config.toml
rope_base = 405000.0
init_std_down = 0.0
beta1 = 0.95
lr_head = 0.0112
doc_mask = true
train_tokens = 96260000
steps = 5876
dataset = "wikipedia_en"
Each number is 128 + 24 x the weight over the matrix's rms, rounded and kept within 0 to 255. Layers, rows and columns count from 0.

# layer 2 attention value, 96x64, rms 0.269, rows 41-63, columns 0-63
[[104 129 135 122 126 118 193 120 170 165 100 125 146 161  77 103 116  83 127 194 137 114  92 185 124 149 115 105 114 153 127 130 120 155 149 181 177  99 109  71 152 199 126  89 129 187 110 156  99  78 152 129 183  94 150 141 126 125 101 108  99 142 149 131]
 [114  89  99 140 117 117 130 148 119 159 102 101 133 120 135 141 132 150  76 138 104 108 124 141  82 106 172 114  99 142 102 137 100  79 121 110 168 158 112 149 115 100 148 178 120  96 104 151 124 136 106 137 150 146 110  96 151 100 174  93 171 114 116 186]
 [ 77  92 167 121  86 125 135  79  88  85 100 117 102 115 150 131 132 160 160 129 124 128 115  80 140 109  88 166 103 135 127 112 126 145 161  96  99 145 146 148 108 131 117 164  24 124 132  86 168 135 126 124 147  99 133 132 125 132 174 180 156 105 137 174]
 [129 151 131 161  75 160 126 147 135 110 144 131  84 180 114 111 175 139 113 127 183 136 135 124 112 157 110  98 166 137 104 172 152 158 172 111 102 165 128 155 130 113 119 107 125 138 197 105 151 167 149 115 159 108 127 159  56 115 131 108 114 108  85 109]
 [ 91 187  95 104 198 140 156 134 111 175 101 144 123 117 142 179 111 151  87 147 168 143 172 174  96 122  81 139  88 127 134  92 162 103 145 123 154 107 156 139 136 151 179  78 119 141 120 151 183 148 132  94 120 129 137 160  83 136  92 147 155 112 112 117]
 [115 119 130  83  96 135  50  97 169 125 149 136  74 105 158 112 101 165  88 155 152 102  89 145 153  63 116 156 111 151 177 164 166 113  68 131 123 104 120 155 159 107 134 133 127 134 135 133  92 110 132 131 163 143 129 101  86 116 158 133 147 151 151 165]
 [121  78 173 128 119 152  91  91 146 121 184 172  83 131 146 100 125 112 146 172 143 116 139 141 123 168 122 128 140 103 103 139 146 185 141 126 114 112 120 128 162 109  82 106 138 138  96 150 136 135 128 152 148 136  71 151 169 123  80  65 200  98 184 118]
 [168 166 142 160 140  94 155  89 117 143 117 113 132 132 147 142 125 122 124 133 109 139 152 126 128  89 179 151  81 136 121 114 172 165 114 115 136 167  87 106  58  70  35 152 128  93  95 110 153 136 133 108 152 116 115 149 110 111 124 143 119  95 131 152]
 [120 107 109  97  92 119 100 142 144 113 139 169 151 120 158 125 125 132 161  91  98  86  80 187 141 111  72 151  93 123 118 143 184 148 131 147 136  86 148 202 101 134  89 118 115 147 170 136 140 143 173 150 126  94  95  75  78 135 128  71  88 144 119 152]
 [157 174 161 115  65 124 130 157 147 113  93 123 129 134 125 181 142 127 179 143 152 132  96 135 120 116 157 148 194  46 158  95 132 163 146 104 159 121 110  55 104 123 144 128 184 126  98  93 126 109  55 158 142  83 137 115 144  89 122 143 143 106 122 133]
 [164 111 113 124 162 159 157 148  88 118 166 141 117  99 143  97 113  99 182  50  87 156 166 178 154 135 128 102 118 102 147 143 127 100 116 116 129 157  92 105  72 165 103 149 148 138 105 142 110 130  79 157 132 126 170 127 146 158 109 106 151 148 118 128]
 [119 134 116 156 181 111  92  24 147 165 156 152  93 154 132  96 162 160 117 133 124 137 141 123 145 147 143  98  87 125 133 105 118 127 140  92  98 137 117 177 110 111 128 167 113 157 101 165 133 136 157  89 121 138 130 124 155 100 140 123 119 142  59  91]
 [161 131 115 139 136 109 150 150 182  53 139  91 177 146 125 105  86  99 128  83  86 130 102 157 151 150 128  95 129  78 144 118 114 121  97 126 130 135 124 102  93  71 205 147  84 140 112 110 145 125 106 130 117 128 141  98 120 103 162 131 106  43  91 129]
 [140 163 128 158 174 104 107 116 137 170 196 113 124 165  86 141 171 118 123  95 154 130 107 185 141 107 117 149 131 101 144 107 118 170 103 176 107 154 147 157 133 152 161 123  69  75 104 110 174 127 122 109 138  81 182 166 132 165 121 113 130 136 157 171]
 [ 81 132 108 116 171 119 118 121  95  92  98 126 164 132  99 132 135 139 166  91 182 111 141 129 132 178  94  89 159 124 140 155 192 117 110 131  66 166 121 105 135 113 114 143 172 109  77 122 136 117 188 131 127 201 124  96 122 156 164 125 123  78 151 165]
 [146 168 137  91 105 160 148 165 122 159 152 157 150 105 142 111 109 115 151 109 105 168 128 131 116  82 166 117 173 145  99 138  73  91 166  98  90  97 145 154 158 117 130 138  65 136 133 181 135  86 168 201 111 103  97 218 200 128 117 123 107 177 137  98]
 [103 163 131 152 127 130 160 109 123 123 133 153  99 119 129 110 101 135 155 156 138 186 175 135  89 167 182 159 130  74 126 103 130  84 152 130 117 123 140 104 136 141 143  98  88 116 129  66  98 135 109 134 111 139  91  75 180 122  96 111  78 107  97 169]
 [ 99 139 131  89 121 160 182 204 152 113 111 105  96 167 179 107 160 121 123 118 161 156 132 161 126 144 135  80 132 130 169  97 148 111 107 134  96  76 170 132 126 117 141 202 157 109 100 145 142 176 159 150 116  98 132 163 167  70 157 110 142 134 115 149]
 [114 137 124 134 134 156 131 167 133  85 109 169 103 155 127  86 167  86 101 142  90 142  84  99 111 144 162 147 125 118 118 134 216 112 142 112 195 146 117  80 117 127 147 106  73  80 154 146  85 118 146 126  98 154 105 163 190 131 152  92 102 147 131 122]
 [142  70 141 126 132 137 186  92  93 150 127 108 129 160  48 107 140 109 109 150 164 141 139 134 151  92 107 186 140 128 129 150 119 140 116  85 125  91 151 123  99  82 141 110 115 134 170 155 145 151  98 152 120 150 161 117 133 128  69 101 154 135 130 132]
 [ 63 109 121 109  78 103 198 116 110  90 144 135 108 107 158 141 160 164 184 107  90 112 138 158 100 130 124 108  87  90 152  88 110 111 143 147 101 164 116 132 139 110 124 109 127 150 103 157 140 121 118 160 115 106 150 105 121 149 126 108 127 139 125  61]
 [136 181 102 147 128 155 170  68 139  73 163 157 102 105 123  98  74 120 167 136 137  79 162 138  66 122 114 145 121 133 136 160 123 125  80 154 147 127 131 100 113 123 146 186 165 122 139 139 144  67 140 184 112 114 170 146 112  93 167 108 151 156 102 154]
 [ 98  54 178 121 133 116 140 119  67 138 111 136 177 107 147 143 142 140 130 152  94 110 128 115 191 145 137 148  93 119 108 125 147 126 166 189  86 165 145  88 121 161 115 113 152 110 123 119 177 144  97 159 103  53 125 122  77 149 117 146 105 119 147 199]]
# layer 2 attention output (transposed), 96x64, rms 0.207, rows 41-63, columns 0-63
[[125 153 133 140 148 121 113 178 117  68 191 112 121  80 192 121 105 160 116  61 132 170 164 106 139 110 162 167 102  99 139 118 103 127 124 120  72 115 145 181  76  63 150 136 147 100 138 131 133 147 108 125  57 157 138 100 143 110 164 161 203 114 128 135]
 [126 183  93  91 148 148 164 100 150  92 141 166 144 118 133 153 114 137 184  67 160 136 120  94 147 125  83 142 129 155 148 127 134 192 172 160  71 122 139  99 140 134 122  99 110 160 154  78  99 120 138 109 107  69 131 163 108 130  84 145  90 138 111  99]
 [136 181  98 161 150 123 111 165 145 139 124 152 145 174 116 123 120 132  79 102 108 106  99 110  88 153 141  89 142 131 107 162 137  88  72 151 123  98  86 115 142 105 137 106 222 144 125 131  90 183 111 151 124 165 148 162 123 120  98  76 129 151 136  86]
 [104 132 135  77 152  92 132 119 136 172 114 101 198  93 134 135  74 132 133 100  58 109 124 116 148 102 113 139  87 132 121 116 118 104  95 154 145 114 108  78 124 134 149 166 108 123  74 120 104 106 107 167 142 173  98  93 191 139 129 163 140 125 160 131]
 [175  85 155 154  62 100 126 163 147  70 161  92 152 137 118  75 154 117 159 157  91  83  42  75 149 141 165 130 125 127 145 134 108  91  78 107  75 124 112 115 137 124  78 132 117 104 125  96  81 103 163 173 110 129  76  72 176 132 146  80  98 103 109 147]
 [127 109  85 184 128 146 184 108  94  96  82 121 176 152 141 132 156 102 151  98 125 145 123 129 108 140 149  64 150 114  87 153  78 127 209 124 133 159 153 103 101 153 125 120 129 163 123 111 197 171 116 105  71 126 132 150 146 116  86 117 106  91 113  96]
 [119 152  94 116 150  92 171 148  63 145  94  72 133  93 113 140  96 107 123 118 103 121 142 118 106  87 143 127 142 127 122 121 125 115 154 156 161 139 164 153  70 188 153 173 113 148 161 114 139 131 105 133 118  86 174 116  96 144 165 171  85 178  99 101]
 [ 91  83 125  57  97 133  83 153 150  63 120 121 132 128 139 114 138 154 147 144 170 142 115 104 110 167  86 114 190 120 117 155 104  95  86 139 185 100 186 121 183 185 199 104 147 143 154 120  92 107 107 141 138 135 142 118 126 182  99 142 151 176 121 102]
 [ 84 129 125 168 154 147 136 140 135 103 174  60 113 135 128 126  95 124  71 117 171 169 148 106 117 128 172 102 139 165 117 138  49 124 160  94 110 142 103  82 176 127 188 159 200 129 131 124 100  88 105 105 138 154 126 149 153  84 105 159 127 140 174 149]
 [124 101 138 162 168 140  96 135  70 102 145 120 133 139 131 110 144 120  75 119  84 139 159 136 121 165 101  95  80 202 113 150  98  92  95 173  91 131 169 154 136 141 105 114  77 116 174 163 113 160 178  91 145 199  78 128  90 198  99 143 133 160 144 112]
 [122 153 170 149 134 135 104 119 164 112  89  80 110 159 120 185 129 136  93 191 148  80  99  76  86  96 139 134 176 142 116 106 129 156 158 130 137 118 164 147 171  83 149 133 112 104 155 127 142 128 148 113 130  84  90 114 114 122 175 128 124 110 147  96]
 [126 148  86  92  94 140 157 170 167 101  94  99 148  96 125 142 101  93 133 116 157 145 142 109 134 104 102 153 193 130 126 125 156 142  76 164 138  79 139  80 147 139 133 109 151  98 117  81 153  91  93 184 165 121 143 135 100 157 113 135 153 104 173 188]
 [108 101 104 111 120 141  83  76 119 175 104 186  83  95 118 155 132 166 145 135 145 167 112 104  91  94 155 130 118 212 111 139 166 142 176 126 149 112 108 164 172 176  82 117 177 145 143 125 103 139 133  85 155 137 133 162 136 135 117 138 172 171 137 181]
 [145 124 135  94  96 165 169 134  92  87  97 159 108 110 165 188  84 109 105 183 103 175 122  74 175 134 136 108 134 152 126 105 118  63 138  80 162 115 133 109  74  75  93 123 173 146 134 153 103 132 153 150 131 138  96  64 100  72 143 117 129 118 119 101]
 [169  62 183 175 101 109 171 122 187 172 173 177 146 123 153 149 150 138  94 144  70 141 172 117 151 105 133 163 102 127 120 112  95 136 131 106 156  91 149 143 115 137 114 137 109 159 158  82 116 185  76 149 145 128 174 146 110 145 128 141 108 154 123 115]
 [ 93 117  72 193 188 106  90 100 115 111 128 103  90 110 124 137 113  95 104 154 132  90 158 142 158 142  92 144  93  96 164  87 170 175  95 171 152 196 113  95 126 126 121  85 200 162 144  83 123 111 104  66 114 122 193  94  75 107 130 114 141 126  82 156]
 [166 103 135 135 135 120 143 122 164 190 119 107 152 104  89 137 157  93 113 141 114 105 101  99 164 118  74 108 134 168 132 106 110 151  94 121 138 116 119 120 124 113  87 106 173 136 152 181 113 131 145 129 157 119 141 190 105 167 156 191 178 124 124  75]
 [149 146 126 148 142  96  89  95 106  95 156 148 147  34  78 175  69 105 138 120  98 132  91 118  98 110 102 185 118 159  94 120  99 155 133 129 148 158 134 119 128 106 144  58 103 177 140 104  84 109 108  84 161 175 117  87 108 161  98 135 115 129 126 159]
 [132 120 155 137 125  56 131  97  69 192 144  65 175  85 137 148 117 171 176  70 124 118 137 146 135 130  46 108 152 115 151 120  40 139 143 153 108 128 120 185 113 119  88 145 182 115  78 137 151 104 106 154 134  86 132  99  54 111 109 160 110 122 152 125]
 [ 77 204 157 133 121 105 104 197 150 116 153 144 100  67 168 153  67 139 126 150  93 118 171 123 116 175 167  70 110 126 139 102 135 132 145 189 128 139 135 138 136 165 111 114 165 124  96 130 126  93 166 121 126  96  63 115 138 125 175 172 122 100  99 124]
 [164 181 133 148 182 143  43 134 116 167 149 102 138 170  95 113  80  72  74 126 150 168 110 112 147 104 103 149 159 157 128 106 151 127 118  89 117  78 142 150 140 155 141 161 136  68 163  92 101 131 173 113 153 101 104 156 118 122 110 154 126 155 106 173]
 [125 112 153 107 113  98  75 119 137 150 115  87 147 131 133 131 135 108 111 103 125 220 115 129 194 108 197 117 152 131  65  76 132 147 161 115 120 126 169 141 122  93 134  56 100 100 127 123 109 184 115  42 100  95 133 116 144 157 100 130  99 111 159 116]
 [149 183 108 126 102 121 124 149 149 109 174 114  81 175 125  87 142 125 112 134 153 169 149 128 100 138 104 145 183 116 121 126 121 116  93  42 176 118 111 145 121  77 145 165 110 106 125 120  64 123 159 114 123 255 122 139 192 130 147 116 119 134  96  52]]
# layer 2 attention query, 96x64, rms 0.232, rows 64-65, columns 0-63
[[134 139 130 142 146 102 108  89 160 130 154 126 140 147 124 118 137 114 134 103 132 119 124 140 158 105 152 104 146 121 107 122 129  87 117 108 137 107 176 145 110 111 118 135 158 119 122 100 124 129 144 121 143 122 143 129 126 125 106 116 139 144 128 166]
 [124  86  78 144 154 109 165 142  58 145 108 149 117 127 143 162 103 136 113 135 145 126  94 114 125 147  99 165  92 169 119 126 137 162 135 141 140 188  54 152 181 148 181 144  97 150 198 154 170  67 179 134 119  69 111 130 132 153 128  75 110 135 124 134]]
# layer 2 attention key, 96x64, rms 0.22, rows 64, columns 0-63
[[128 130 153 113 139 136  94 105 139 166 124 126 150 152 142 130 136  91 136 100  98 151 148 110 120 136 136 118 146 159 173 117 124 130 156 138 121  97 117  92  99 111  88 160 148 134 103 104 135 154 123 138 134 134 102 136 156 106 109 144 141  85 109 153]]